From a checkpoint of a small transformer trained on Wikipedia.
Training: a variant of Adam for these matrices, 126M tokens.
Each number is 128 + 32 x the weight over its row's rms, rounded and kept within 0 to 255. Layers, rows and columns count from 0. Numbers have three digits each. The size before them is the row's rms in percent of the matrix's.

# layer 4 MLP down (transposed), 1024x256, rms 0.0562, rows 221-426, columns 224-255
097:106132136122160074179126095122118153143123126158120158072166162112066136129176142118088107083175
092:141181174101091117150164069110139150072109083079094156145143162133130160114117108131142096155176
104:146115079120106163167130059111091154146159088114110150110081142144165068143160176162125087169157
105:138098133181172073113153125106170080147121164155150116117087090194124135105130099163116111089092
109:130129093124056150177099102124156152149138135112181144078093141115135074136144082119156110171076
103:126146108109107138101143122177148113130093082124163142116069100100095084166096107111154122136169
100:094114130111152197105181169156188194144122088181124134095121087166112161177144109133162155139139
099:127079082108092161133112122100141152080152145094200178073114177108093114145074121140092153137205
092:158128163136197124098064148138145122149077104116100116170137086092145102125077099157100136068151
103:099104163126156172157141182152116123052151210160148145080148098171159115128169127109178141014159
097:140057099114142151093091138153114187124138123112174124125093090219123196129060062147149119073156
099:187193118107110103127138147173129113158105141133106193167122173082085098156122132046131138132137
104:070170110137088173136105137159101062152200234119171141110075155129104163135106137160159123143192
105:117194135102099152115117178108132135166154147119105062113084110133109119136135119107163122066092
099:135146180113132110088091133091157112122144104138153123148129113128087161136178089090116160091129
101:080133103134141107143131131127137134133149093209107165052133094183140164098198138083100140114107
101:139087110127121152169189122169113105171157142062107083111142127069138121133146121143066090138146
029:161155138138142140076097142141116145064168158132147120167077101148163036087132122126152160102104
100:092110065207095123110129157094119158125131103139136122128129111126066146145154095142096151107055
109:096166103146109136166120141125162124079112111180120113098138083140106082136099211111140161127166
109:059085160115100158170107121146142156104155147109121095151124078117137112139091125122120171174081
096:099116135096073105121125126141086178097132143135160146129100141141130137134183107051098130125131
102:119120074060184180084247136136189201155072115165164103113083120099121127144084069096143139153102
102:126154121107151122114169150127123090146133143138053090134141135150083171088174074140207084154122
095:169167164119137139115074101174142145189121062141172151111140194177155124083154113116093083171159
102:207145168129084165096123100104130101097157112161123029116175159108156149032120175132080151150149
100:147106200166073108137193159167111192167124114091130140096129143101114112052149119113145111116093
096:157102142131172134095123104132154131138104156110104107137088114101155082141119129096132104064136
101:116183123083153083071134137125133118111113094147114129146149139146144148085134127091151070158108
107:097203129190116141160136104182157122138106106184113109183114073153152083138062125079123102159151
107:132168123120144107166170142135120117112173142109165124137137158118164191093140127102173104156144
103:131089151179086200137132096169151176114138154107137150097117178117116121087121114180109156101091
095:173123138111159127045105089167115108049088152201111126141129078183176110132132130093129210141169
106:168143118142081162139146052166124150134121145175117077120080091153101092152167168141155120085091
095:113102080164108115119098102114135124168146097126110118141141133140137083116105110195176121124107
101:137143120137140158202122141158075133099107197135085108106125117117134115131129090083124186154118
101:129073170167148184103092137112099156207104131120188058142142131123119135136136116107164153130110
100:135196162159136151093165122123126137071116047167135129172111180145171163194129170087174112156166
098:052151151155140145130147119180170159079121143173165106113102183110095128105157124159091093145103
093:135051127146137162166125086115089085172152122147108201155112085104123127142141149119099092150111
102:137153065209140126166138177154147118087154101161149156175202111140147114127122144111120101113109
103:115077091191166068124115175168131152139093126098107140135090116111179155107161117121141191163109
098:125139108105119128157144108144104115082132142120127114083179153068127144118126190158119118184091
096:126051139123131109117128099117115163137150146108184129122154093157143133076151180158136085119157
097:099142133118154103122136145113123192135115094132066140110130145046153125139141175112110142110159
087:147132174096129153101140168170146107170145144129126104105100127153117132141175128116058148066139
104:139213107080131156103133129096151099118113140118144131122137102140082126196113177123115130144061
095:129112135145098110128119160156075123046174148168143141158138097106063171129031094131130109083131
092:130173168161117127100090103161135141113096079159139074139062190130149074190179130095097154103129
103:122123091147098172135182129124132107062142108168136156139105063139067095134157082151140096119115
096:152139130155112138179117146113208093084080138132155158111092132187084098143129104098128109092099
099:078081181155171118122096111081183111120111152133118161136129096159144125133066116120145143141171
097:159111078152143165118146111123130143120104107103163135161080177127134140140141143179099107127126
107:094110158133073144128174152125182157161173139117133098116139148118049175079161120194122115134142
092:146086160155184157079171151196144114109140120157158105102136125136110099118129137133129163072149
033:110189164115132118112155093120133093107152116144108100112086152105075139164145163232151102184093
089:139099142144119142159139063122122188155117160116142106089133097106092112130109093189129116111172
104:194175130146191092127132156091124116098111078171131125163119083169165148177119081133114100197098
094:127110123126116219128099143092102091072147139137133104155104131102104133198139145105151132120164
101:104122138063118053132176183160066092133153156126193116121148102137143113141137117148166070048186
100:125133092126196102189108103122104106113163122146106129135157121084157178145138133130122064136116
105:112223167113157129076103181121109196101109147081123059145125135075155075191081140086145166107181
111:107104155111086105161102116116150073038137164132161127112097114087083094135145087112127128108140
100:170121126127184125135172138105126118102120133134107083128128115093161143111135108106179086102138
097:094121081133168107086166119084116174112116098129110111127118131102123102179120095134108124161101
097:121141186100160128172143140106064138134128123169122109163073085074169114081120132090086152126147
101:111036135125149130151072099145129110033092141084145168093111120196178102108159129145131134139153
099:105057144087106123099159116079154131181097077112113075158104124168102108108095131133084141139129
102:138153170094154134085178116152167167135203132132116160116123145114105125158149106133093169160115
106:128187116126183149137121128146107155159119120147168120096104133140091109131095209100188141069194
095:120125137160122132150192136128105161124131138101124113110115146127150070089117131095097137158160
099:154147131164102166128140113152138176106102159123123120111112091089087037112087158105134183139141
104:089132108105113153141141134097123142101166197114145175124123127138166141082125148137074153109147
107:207187130107151128106128072102150133173133120131122134136105185140158073106137112134088111173129
102:158164158135111175080122208179112083142113141118091154140109070132115094138098096090104123137111
094:131127093143086146116147161132140126137094142099136160149143127147140127195131086137141142147156
101:141158127137100161078127156146175121177194191180149113170124122150174089166075138080110209107083
092:152089081103125130112080104121100158149108118150120092150127135104158117185182089096097113143107
096:146108099108090135121142118104103149087190085151137152135101129129156124135116168108114145136092
106:065099150142190126161179088130147140127164094113132121143125142116220119085117125157094147140150
099:177123133121144144068128102174162114122151207135089112146148085110096087115135107117173136159145
101:179149106122113104085149112155108142113109075124110181114127119125121093090220088130110134154051
106:103137185109118131073136134108121121150156143222085136143085118120139158148127125109143167119107
097:085165146116159093106101142134114136084128122113078145162119135117164126118108113115074106151106
098:168175091127162158153163180121124119094158122134078131168148050168151102115123149092141186100164
095:140194092145085124181111150101169122185132116130154142148128096158126157130140122124130150120074
105:103101129132150118164105133144125087159143127094140110093134081136140193150126126145125101191146
096:095126153125146141085144130078119112142124077094135151134133097116111073169119129148173126113146
102:134139102063084114131151103110098151109104095127086093106135169066111115169140132117146173145084
099:113118175152171144139112132150142088100155223104184110124117135123114149103113149156199157093052
098:130166142119122071137188080091119164180116203117097174128133129122129126150101159109118074147128
097:157102114091187111135157032170150185176123148151092168127088146130123130147054089169112182146161
100:134107148104129118117171141151109172152149139154154122130146157083078152130188142173150102114119
106:162125162095117133147135124098136130132117100128094114183192173148156091123095135151144163135183
090:141099149127172144104124136168072149107127106152139136119127127139173125134141120072115136087234
094:108122154119094068149176206117112099130154111125142104124179120178141125112136145120171154082120
105:147150112184143179110157178113070118168171083122134137138091086089098162125071120094141179138092
103:069138118147167018130108099169069103116131147136155109139142128135171129122163079058101163115130
104:146179099120119065132133137144105147150097136087128125147086093078156128128127192119144165134085
108:121125169136166134095141094092105143230127140153118091146140234098138100184107118212178140122122
095:100201136076144162092104191160128164088180072094122143164131159066161147118120193146170093058132
105:102130116139112080162133097127123136179135120124184103113100025093116143109147097085173103140116
102:195137111104120130156110125117097113131139156131117086076187208129088212136122112106065107142107
104:131065117113122137187162108115120103144176111165139121164154092169152152132164091119168154155148
100:141156101150133141189036094125100104113089115108148172164195058115093172108140103085119141148166
100:144130113142116156175034176137075199076114143131153138149142076170100177146144170123107129135125
108:097139136087112119091153086091154133170198123138088140096123047086125115125098140105156138129140
091:122122137138153146127255077133111168107120093223102103151121109136137171184169103101135110146097
102:144065097145172153074118121158176179111097138207140137161138057116123145149116131173086149150125
114:099096155115117195050117132116123119128190108119107145129102203120142107094148139217119177108133
105:124067130127157136167150113150161086147153117151156130125148084116134162139131094104112151149165
090:109109155184063098174141085159100103174062122180176154091155116150128109140130125074182171140143
100:131130142136129206112189145078092156167123139164044105136089094179133117135098095131101116187162
105:166120159079124163139107147125102118115107149137123133207107159097148108122132105132164083148096
097:133151129103145129172111149100090123099142144159144170185103146136106123173190077197078150086115
095:091146157165090172115116142157128164116180142078127170103161069099110144117120062062104169073134
103:070132183082180140154076174086155138112120137100149149094124181097177170190150113194116163146144
106:118148114114117133175122060081117156083068127134081169104079077038145075108122080171130182143157
098:116182067173126133131109168102156139021124115143086061158106112082171129113087124126136183132112
106:165177137096179189108111110108137137136113134104154220132172149120136116128104130151073105127133
093:105169190141168093132174093082069141111089108105162160065102161143172106176129128111140088091155
105:106133058161142160097107108099098129101139128103159157121164122169133105147144101126163137116160
098:102094159142151134163157023104112126040151135145123143163125114084147113123094123123138092131161
094:162148084176115121105109137096155119152137159141105169137091083126117142189129061096179123068059
102:133120078101085098159146138102111123111145115204155104155095140174096130084126167159109127141088
108:077108137109143107140144138167150171176187166141166124134183056134052156115106168118198131104100
098:126147095097169126086141052162149171171118056105150106116134111143135151116112150119142125166141
115:129146144160117195131124133129111070117162179147100130131141135109102129069137083170157096139107
093:141126186164082116108185108096188160093134135140055139113100160132092148092166188140077135087117
098:110102113143112149107139178155113132114139120089146085194136146108132137106092179128138194103083
097:087127131131165154141108096106109084119063117126167074161135130107164173217147103130086030050118
100:152075081164152146110107107206155147087130137099160153101137114138142091082112063089136148144098
110:092094083134142089101208122101119138121120143115094156153120120143131158097108143194113139167084
101:082125113107109111145096091098114153142156119142106160133116164126141066123112156149124094135127
105:120146159097135139130168164145115167146046150123118075165170118152180071177114091112078127148117
104:175136132140127111133142092051123183133130103114182188145170121131144050096177181135105073166143
100:125161134082116135117121135118095144119135121105102067147109103093141114164067202095151143098092
098:102089139146157109126152067147126133129148142143101120116122092141177126175132160176167113133139
100:180086160081165087115153079084143161144147117131142141156121138138085127104159100215129150151153
100:114109106069099160207143111132089079117121103142165153090140117147181147111084127155162167133136
095:122127149123092120114144122093165157110093095126152187113097104100158112126156148111091148122071
097:190095219179091134116114127110089132178129098134141166103162071190148077187127138138071158087190
090:158134086100126159128067150174170083148196141140141143126055107091173114114149087118103092119149
097:140126121098179077071115129180102162133080073076097151206153133069136128125115144076082100154085
107:166122172110097178139116104124088161118113153150122102166052177155124134039174134176101038102141
100:074142126057115131119138120094132137135140116169115137140154146080183137156103154154174167105122
099:137102150164155155102095116115149124088095137037120104163198115125163131166108100143160110106127
094:084107119148157114133124150096161153084108103126207098199149118132180135145184097171122135069116
100:125148122160171121146158143147097091138103092107129144098141057162098155149166116148161100129200
105:127079069122175118134159107131172130058100109111212170148150116084129120148132125129109137180082
041:120132184144089098100150036182094177160070084127113145196113105101159089089164104159100090173148
098:140117101150106114211109096166138155093125169126123157150169117096164147180082058199107181130108
114:142073099125159151117114153096173145179161145070144130070129147061083096172166099177184130165062
103:139150118098132121086143138115157140152145168124136128121082170093120106075141111205189156075071
102:166130140157094106115137145094139154154121156148159104132133104168140090139147187128106131114135
106:112133050140077124132094115105144109123110124187096165064148071127129120074160146166077124138158
098:120102121152078167106153095184155107117142134120140164119173187096104131115079147149168096125126
103:153111120143142106089118079169143206147040091066146109093032134146181117117125123130113173087110
088:134052141145166148141119136141120117154133105134129127126116147169071104115075173165130106127209
099:063122107094185116167175131112081104115094154116136138124081150087100092166112068138137161140179
028:103157155086129105129135137044125073156137170174121109119149101212056111112099129154120079169108
125:163145103126126099153113141168062212159142102092079061137141220147114103086149102124150159080092
102:118181066152148173103127179122138166081106142113152090103149081160116121109106161147111085130122
115:115178175101162097132136078130151157139141113145124167151167132127131138112116118103139113141083
097:180157079076166154079097198107063108103096212107091175135130129109081200114141088133137129100131
109:124189079110126108158072112094123119140136142141146103096196059098093168148138152165119122204094
091:140106125120073113161150133158124102147150141140088105156160158112144174208101113136146133099110
104:100129122112116163163177146147110113170155109097102148153094102160099148169143161076167158171133
111:167119129094095161136150080170087081150148088125147109089104114095100149140172127160123139115091
110:121109132103149206123144122067203126067117115090086097156090104105183103142097141190157181104098
100:081115144192168143078155095117111139104123192150150133148149140103122160135116125120087171120149
101:129104123130131103119082145162151066132197153127111161157143099111080128165139115072136128074168
100:071081187137178146118113117104115090158067082112101116208208086139117080118086188135193105117175
099:140126108111112104135158133121154150175112093107065075179142139057170167167115050069102131133132
096:212147118096133122159130173167136145102067094098121157193210087162106143099101109108141148126223
096:134095195076137148149142104121102127158160148170110158144140142102194142121086186102108132077255
100:122206111115157150123134135093115131139175130103113124155129153132117121157128111061063128094123
091:134120159125176163161166114119138123106124143129186133161134114103138124131139131101104105097097
095:146155085149136122106127080096077116181105127107152127139097097106163114139093132140134169117145
095:100164123049170101113153083158171097100137106138172103146156119135124133106141047099115181080098
109:108107114202160154140118148149170120096086191134059093154137053174125085122128132111108130042141
104:147107141112140143167147109135118149119112147146169121084138099139142068114108091178074102114113
093:193183147075104126175085128098160125164133123164136145121184196095171133083127124093161064115162
096:148091071098152113121124072191143151154100056075154135149094180144136153154087124139131096115090
095:117135172131173124104071133165093150107096133093128112088132087089155053103087166135084072108109
105:132157066132130138059109108124132154132098139082136145129150123148119119135175179098101161147113
095:184080130101187156080135118081151136127117115147162135107177106153079202101119111137136114168153
104:083115176128180114094133095161121129113087113138115192131067125149153116093121072098123145082095
100:091100102107144156188096117164128103172135116117093131138102127158140124143050092136124120143142
100:147158124088121110171125118125102123139094161094153159116127100114099116133162053100072141093152
103:102097112117140130117125129075124083119236108168114096165127160090122182134165103130135068096191
106:146134117133123150141092167122145120092143125126117073082095101099111162153168087071159139087112
094:104105121150146137111083035117109088179130072184147143094119073134173173132056089103090112099136
090:148098143134122145114108163145121107148178094112166149159130118110124132142147120115083168139122
115:153105111109127131100150179102143190075116118116153130099085147106132107070095123163092178158182
102:099148078131122119132159063135111164114106141125099144166156114074172064109113124142160178079153
094:125216113130123131152049126088143137119128092141090152156144115128146111155086035124091089158144
099:145069125131122175104129090075111132130098102116189090153132118168109142138105142209112095059138
098:120091118069120079151122147112146144108199190143105109117164104120130123131136139137149102078172
088:103063084090152159140124053111171141104151173143119175132129108158133099113149072159157072145122
104:106138049098092168103087087098121167120085122072098118133141173043117117150131170094126087168153
104:151137067103155124167103136186070167124150156097124109093174088128188115156168133039183175127075
091:191150102105086129120093135156106093069145110109079137083126121143127075132126134149130134099157
104:154146220100122149111144082144156135127081083141134149180080110126120075122088106161121082119080
100:128101096139176124073117145112142103066144149167128089125159082091151119163133079102146085067145
108:128130144131169158114151105171094142104119134175126131151115056142086098172138172172085134059117
# layer 4 MLP up, 1024x256, rms 0.0595, rows 222-426, columns 224-255
089:152066126118121073106102141135108111131154146127133086101089124126160159075082127143138090105118
105:068183145176126152105147174159143102119149071116163145104142191139101106157152131082081117116129
106:195104138156131135143132136109136083156122099132117125171057168126176149082143142180152132186100
104:094136143119074100165059132102114112109160063161140115083145092108101086148187128084111053135146
110:179133144142130143111144093131085158097140098111112142069103187052114185078108141067132159201100
098:177116153136112184155128161154152093175136128163113148086154104147173052138113088137072146143140
100:121063122121132168089114125165159124153155111138109151123137094138143139108155119162149139199111
099:165071145126075114163124125106125102207147138165163121060169153127137120064126118144181119110091
106:157098148173123131155108138092165159161117120196193144085059091069068126097080155102161099130110
094:173128114152130167124144109114111164108107129124166070126125148122087197123132153141187130120134
100:126158127136100143068111148129181109118154118087191075081171166126148158180132133096139109146139
101:166152166106119106164107143073112116116117120145122136101183100097097151130123072056198106156125
104:184127146152125133127072118089154111101138131155183116142209162085139176136111164133115085128145
099:084135130094147076107130111114107104156151122128122112124116143150161125148119170135131131128113
099:158153148200134192108111128149160082094153140141119126173139108124114071148163155076126102129114
097:076065189111085105175094142131111083107211119169143087155087172119133108149150109136157116139124
050:122165183168103105189094097104122117170121098134162124127113107118110142082115183052155144150128
101:133123122178091103095113199119107138122117113139202162065066122166116085123100161150111073187113
110:126080142079118174104101086116093143157110113108111177131167092090133135122155147092143145142132
107:127123140082095120088128170141147105193111136059159154143113179132101141111154117128117069174073
095:109159099123153102140143122130167128161126129103105179143119103130116127104078095141117103139130
097:085158121152108128112131144093136071169114118182120109190119100067114078124109119113042063101142
101:101148166182109125174138129083173180070120090168128140106217157134175152145177147116103127198161
093:111139130190097122141074180158089098110102127110115112086119075123151111115078118140114155155137
101:099103153142168112155104094065172105081099093141133137131094086127126155180145132094094075103126
103:210108141118134126107152118103069146094121108168120149137122178088057154108162094107120135120079
092:103111129091169189083130144135157168126140111169118135131108137128162098115107163096126129142086
099:134115147109113111139117215083146152190132099078108128145080146090169100075125173079111158140122
109:169109105155140079101123095123147117121173065111156130120124189084116106093098146128184111108165
107:175116143122162092167089124174120152089121115118172149153175132091143128140170095109120070175143
097:073102158147150160080118089148096089168147138175180102150169079151100096097170168124097072140096
096:156145181215085226102091152123166138134108120140168145093144108093071105111145206114098110124138
109:142094102185109136083137119115136111105087100170168103084111085174115145144138138172164075194125
099:099132136172128151160116148155147110142134107182123139154151111135133134107174108147119127121108
100:174139149083028137111166073135105070202130070114143190171161115099126129036091125068130100170088
100:134068093099123146144054112134166087140129123146147174115132131072112097123175101059060121181119
101:131119171177119094156105095112167135137107125122168111159149080079098171153141090132167103160108
097:168132148105133132110085115057111191187193142141099133152082111130138123147167086079102133160130
093:188135143088121189122105092102133114116117120152199071096133216151116141119145171119094091118138
105:090097158148122127115082091137110150185176102073095161150178168133095173145177139136121084174094
102:156068154126108164113040159111143169144122082095182132096092190096106066144107188095107089112174
098:104112144179095125091126179129123135059141138121142136154129152127096125120123146108164103189099
096:099135125116083115119131164179109083057115105161133157096127188174136110152148163151109131116124
096:129111150109152128173127151147090082191160126129141081096123118120147165143122142168181122136107
090:124100112106096188120131125105101160091151077087139160087127116089095130089084175067162102173110
104:155151092124084161172130103057146151158167121157122138147122097104113082121158133136126063101115
099:165102129120109133171109138021139151201131134123152146098125116158112121117139107121091161160139
093:175097132123134150091120086126144098126087106200168158099119153183122125080136166188122121146161
105:086160145180042167140087158163093102127126114134150147099172119163128088139152112149130106128106
097:160131107196066161092162129147147156143129111163149072158159125167155087077147179167106112124130
096:129203109122098119135104146143092126123108131147137134119140171147165134139173150062091060103123
094:132131084082145114129091138139167084186061105169129158099125118127152098125135142141146113148160
109:117138134076109141083124180142129123095174101153158150102154105167131143132079190135206107224116
090:140195167144141152142046076057120134123093137092106073137069102079122164143123153168126158169136
052:132097142195114143126142115150121091148148111148116125094121126126114070096136164091094102215140
089:171148146095160092148125129146099111167172124202125145130107119125130091144150196148106162168119
104:184141099145087085096074150182092105203141122111127136170121123119072116145153165142107103099112
091:171145136156131128169129125171115145120115080100123134179107107042155093110121156131070103170089
098:158111127179076193129137128160090178133089132115124135127139136104089114144196154086112081139118
101:167133129135112201135129200172163106173145096124149189135135176062119184196157107129143164167110
103:134112118168130127117103112129089115141146119155132123142141173118064135108099139156082134133107
111:113114168161074132122113136153105139143061080160128140161110130118144145112075115127074163151110
099:124188131148035160137126093137151159153132111122151162168166135118096183130171088085164142121110
100:104105163110096051163117099112184093127116134092117113123146144133109160131141087122170139111092
097:122164151101135125083135077132104134127089062150129120141093138161142100121096106092152108107102
097:144118145138062103197139145087079131168159099142149131112155181145140115146156104104112094118075
099:112084100159185146122115068149158174117122110189126155135108140070104131103111149049140120101100
106:129133146197144108106120152150147174167128138117139097140135083037138118100083151099107100118151
104:168137123146141158176142173111098082173138089105184148086105163148148132146124122109145095142105
097:106124141142093123171080116100160095124110128115189104118109133124087184157183166080155124100134
103:120141143139126141149089142191140166134135103121157192040062124138180104165147115124117125123148
102:151126150171071155161091122111126135190069069148125134111157147109138121129131133040088146130099
103:132137106197142119114117114150149135102076121143135118093150194169100137126108141145112087158098
105:212085176119123173115115167119109158158089091128178076095110107137127084056083159122184078152126
102:141096148116120136085078105119206075152091082127192127108102110151119131072116136213193137159131
098:153107152171105132161152131119146146124088130135118140112129163157121129110132141110136107158139
096:200103099108081151153159160137106152166106141131156187037114158139079144085117169163169160130119
095:129125183092067124114105118137102139121171140215178091100098131106166125113074136120126148153115
104:127141180158082215156124147183081093124142089177192124086075149153112150140166159143065121122142
101:115172089146104129145169146150095075156105125151156144115130168079141140080108071127140132117133
103:128097180140108170118059182099182142158137123101146116184124109130170110144206141153130111139148
102:116131121162148087111121051061140071113177143145095154102097130167073128142167129106176190176136
094:142150133121117191109182198147131128169168106161132144121130224158139170205120129082131128118037
101:146132187154111141156149134168171122169123130073166132135161167136056130078081159156132129115112
095:118158146108083221114100135186158121112152129129151107098148174074151159079096156099115120148143
104:120166132147090133141126195112139162140135058090118134150118159144105073103082154078158121170091
091:128127158147133142124128131168144101070130114083145192175097152090127093137145222135101110165144
098:120184140150066128130127148076160145115119089149156110156123195089085121097112138123088139213105
103:181114104134073163049122187235177129123115141080152168069085186157126117134107122096141087121095
097:150175125185096152159111169167192081143167118175162131144121156149103185149185117110166135134127
092:151091145136079161040164128175153165122131127129164174118148176124149114096093170108133133107145
100:103113159173150142081148090085109158093118104131158132127127162134107158138172171127084092207129
105:179180099100084203145054119149087082210090104142174133073133136123152125142103121138097142110136
095:113068166126114098150102135152153051104154143123173122125164113099101114082134173151122104128146
094:184126090114100126124114108167095120176138117130136154084113150140144154079095088158080104199160
108:114161170127094143053110108165130112140137093181180133102096125130121187120062206115159085188127
100:123160182109104117182105133176114131079074097167155118077084166135115094101151131115116129155118
101:108117088118130176142113136126129146168150136198111133123170119186123125089096111158213077145105
110:156085129143154130124145124120096079170113118112122116117135172095114120075039113089123161159112
096:141100123152120153078140155105175099100149148174136131066092116077105161113102160128209140110124
106:132101165135160118098104143096182165133069119217170145151124106094164089197133139119154151121108
100:073118129126129132145101142126128105124130072105103075123143097129174160125088130167184080162113
108:154125096140079105130128185124113083194080086122126158084155196093083117066102179106090095123135
105:144164162125133140124185154172187095152178093079106133079064163154100123087099149130091139210093
101:123057126149091100186151103112080129105128086162166089131157120179146049114155047146160097157134
109:112095182122097173124090199155153108139118111074197121138116185129121111117125100142056128177109
090:179077148117159161032082093121139181143117116139135074135081144109090126127125093121083095149092
099:132133107154127077043137131169103082181093108134112108128118167148118153144157120126143129134067
110:158074137134090105147104181158093155083104068163171132153126181218115036162180117181100104145066
108:148167196115144166147126107083136153099137110111135093130131113103097168138143128073117090115142
098:138099124159132122127152104103129116131186152113154138112111135086121061057123109174174145170129
097:142099155146155161133118148090153102152109133111140116144167110130087140076084084153156174146134
105:170136171128127181144105165154105138123104105147134124150152114159128127138109170092064151172101
099:124142108111121095111089135134149087163124113115182109107111217157120100151071123149177148113126
092:134146161155092153144142060126118148132154124136112111125176164139136074109124172151141060192131
104:154081085180090127097090140115175146121150109169169155132092148123176197158112155154127119140135
104:135105092151130146125120131107115140110108122064147165103105210120067178183186140084121135110113
099:135151155143163138144096155094156111147150128105134117129097161135166134162190107135124145200093
107:168116132122156086082122153131166101155145122135168115112064140110121079108147196108128052154093
095:149131135149111151153083151115169117089163108138115143133178155110060161114108124130186134149123
104:078136232131120145163073118139226126146175126125169099133148114076087177080055127124111049091115
106:132158130157114105125126120139122083175098115116157175075148180125123083051168119178139061147161
098:147090151156144139119149144135162105117142112122136118110051076167156127101188175082189095174128
104:157107192133117127106089141128171160147072120079112163181079099116160107128052118117107131133163
104:172123116172132146130121125113106067158104094155140148161144128133107056145139109109091095111091
095:141132150128108105135138128177174127126168103160133101116148140108099114094093106089212131114160
124:159132155115093097117108098124094156141127093158131135140083114152154084094162154118108131140080
092:141133134090080125118129115106102118114141103131128163108114133070075139155088139170113085193166
101:085133128136143199076116110090168116137143104108155136136125119093054109153164151125171103188164
095:186155184141123144083082154123170157177154127125126180179092129146126091177105123113115107152163
096:141158129098115077157054115096115096109083147160196062151155126123128124108110136103125134150091
110:141107126130140131119130122129178042164103102085134159143073122075135088101064126160128123179115
101:116040064134112118105084135140157105193138130166139141096106064161105079131096111097104142147112
103:136092083156076098070100144115138128104101121139150153123133102102110109152172169100102102113135
099:121104085131069154112114148082161172190175114111141112073127125123120121106057150121120156182057
101:122089149126120166056165159084184106088112091093164104098105131098077145095194142121141132151131
096:109142181111086137098081157153091045108178125085137146110109109094086140122122122090091128080119
101:169183181113133117122094131195140143082079131122141126118059124142135141148115154068163120134114
095:143114089180059137102139112153076074135137106174150159118130190095137147157147145124124096128137
098:162111137085078139132132140143114084164139108092118133095185128150092173100064126180179107136159
098:114116139129098132105149116142163147130179129145184160152144122072109090145112122107108145120152
087:091160171146157174126071151065128093110151123127176107063091145125091160064104149139139162150151
109:119146137170067182151118157076137100131199137177142092022102117166088117132121136128164136144175
106:115132183136092144152114091130121145172105115136108133127112133144135160137158106122206109111138
096:145107105170073098165109149126115135145082105096150174118164127065111146078138136133130159121130
103:147090141128127150108126160106100144200117093101173069117121150140151143158088118110158091119104
090:148047106154138171135075171061123112101121154131134073123133160090153108117115117120178144173061
102:119117113141091154137115168100125163146112121132127128156127169090100152141154157094099117164051
107:154125152206097128146139151102076133186141099140096153109106098163131129153101121077130094118070
061:151125189179088157147120125132158126158107120146163188084126130132079082104123138120177111169156
100:101144150196107096134126115140142068129162075147107090114071106132122088112159146108117092101133
110:155134191141092095143106111151050187117103096142118157121166121159178112143131167081103032125122
102:144116127168128166097142095100139097156177099137167109161142175123062139128161130102159035088123
103:131065159161140109118132138167072091113134072087155148064171178075123153117113140081152113118107
107:143110144123109181157097095161170141153130083105142129113167147121124096139105136092120151193099
095:133133102177050163176139190142117152092153115150165166068144160112120115084201120109156139085077
100:062103101141133156124127174136137159124183131126154141130098125116113057142156059056137114087150
087:144156152168129135102100135133160091136135126137191108122133105115143115132158094110159113171140
101:109109148127124128116144122107127142121161149166154210151147108110091144121118183117113109142088
050:161132107148115146130107131112116113157136093128156143094092172116106107040160142108156087191071
121:183125128117112154110018099138116154202108113120187151063087121064136073105108107104135078110138
100:042133179164127110146114064081135107087124088134126138135124126160107088131123141090165128147149
110:133113146183089094102118158123096089107126086090124110136124143166124097153151130128155107134102
094:163109122111090118089145183116067084116131145140166153123128131166124162068185163150146092154086
109:144127133169132092085025131151141121074107061063141133113159092112144093148132104102085119109111
088:102141129155109205172139148145117174128100122149145134122105146137094123101158160050160140166122
108:213133125124096091115082096143091096107130118144146102104118120089155124173068113109190135131166
111:083081136138129123141144113095073136109147116143152150144102163152129084160135165079153132133090
113:105142127128094133123082151102082096100106112126102114129174124122144063057126089062159113099147
098:222108137176133153204100113112125099097093106187101072144140135128058152083162178098176148162146
103:187100142130122124150097149150137106114144121148221160119091150124099106105157181099175096175115
102:142147130154135131104123077113129130113135115095174144097106103068098079144091148153183076144163
104:139094133099127088133119130134112075191098112141130159062146138141123097065085119110119087126147
092:148124140114130160121121136147058063102138099144130130117112104119146123113144170159165122102157
099:114103102154047135159116082110157057114104124168126104081180120114156156101177190166133072131110
100:148085162149088150170098100202115123136112148103137117171127087036097183118105161086187130134167
085:215130139121110174128137144128182104178098150113111080117124115121146085112134095130098109106078
094:235169148177109093120117120153138167172142138147155153085152178176059128099158103094164097099125
094:086141138182124140120123126174166131100129122094102059144111073140127064127130166102081138106107
111:188094168155102169123109149131137101148109128182157139109081143122072171151164087070061093134110
100:109190122150111138108115151071119170162128073150168104172177113145087131100083141069181121116110
094:097111172137166167067057199185094113088157130178139125113128114154112161120071099131112136113127
095:146111186165148160132108143094116145139156115117108172155144130129184088095176147150119126181084
092:106116143139116162027132168141155142128121117105135149147169114159113166093115174069089060135116
108:183051210157091145150102120092078120126109149108097159176121079154097145097077091073114154140074
090:131086173164125139144106137156080098097137082163192117057107179078118154123123156092118143177186
100:123170165162070141124096090105166074092077084136139053090199074119116181094112107125114086113113
100:114160188227092166078147149134107118140127093158117097111169138153101124153195109079069116100094
101:110091079161113174134132124128185122156115125138125193090141175073088168104128136095178138122102
110:085102164170092137205141134126108083109169155136124106143067188095150158094135209153095115189138
109:149166151120077183116103182108151177099071120137113100083076137070133113130168107089079143123124
093:172138100178140163082121148138126124151071133137163143110141142106088157159130129038140112147128
086:187151102138139124102138104122113152169083140092088135121112156135100123186103108137113074116110
115:110066137141113174117133127163167124076177059122122131149143129132166126118131104116132146186109
100:146142147184090140058176121132081117176084113082124088051143148132117135123096101043111075112136
095:141074141103124152079130168138155100150145122132142150030117174135101133130130152173169061152131
102:176190173098141118113128187151108110108167095161075178124103118112114162067064180144122154160122
101:147146155151080153161119134127159079143090094113125161095145165109118128115116164111154122132112
086:134109133131106142118129127137125075125131118102102126073120140119096142109073163093074139119064
113:149175137127117163089106158103129105128207081126134137158106107165115096116105135115092088133140
104:091127109098112117118116191132176148167161117118137141087123106146113152084139142097066104076101
092:140102090182127180125176044118151136086156113175175097112144101155120124107127161152137106151147
102:086155116164071115099132078142124159175173109081156139141114140155099114124095151088184133142142
101:151086118109133183085111128185102113119187067117149168130125208108131123113161202167152138152076
104:143115135182120134086137101116201137139187104097157203125112137129105079140200124114129094158149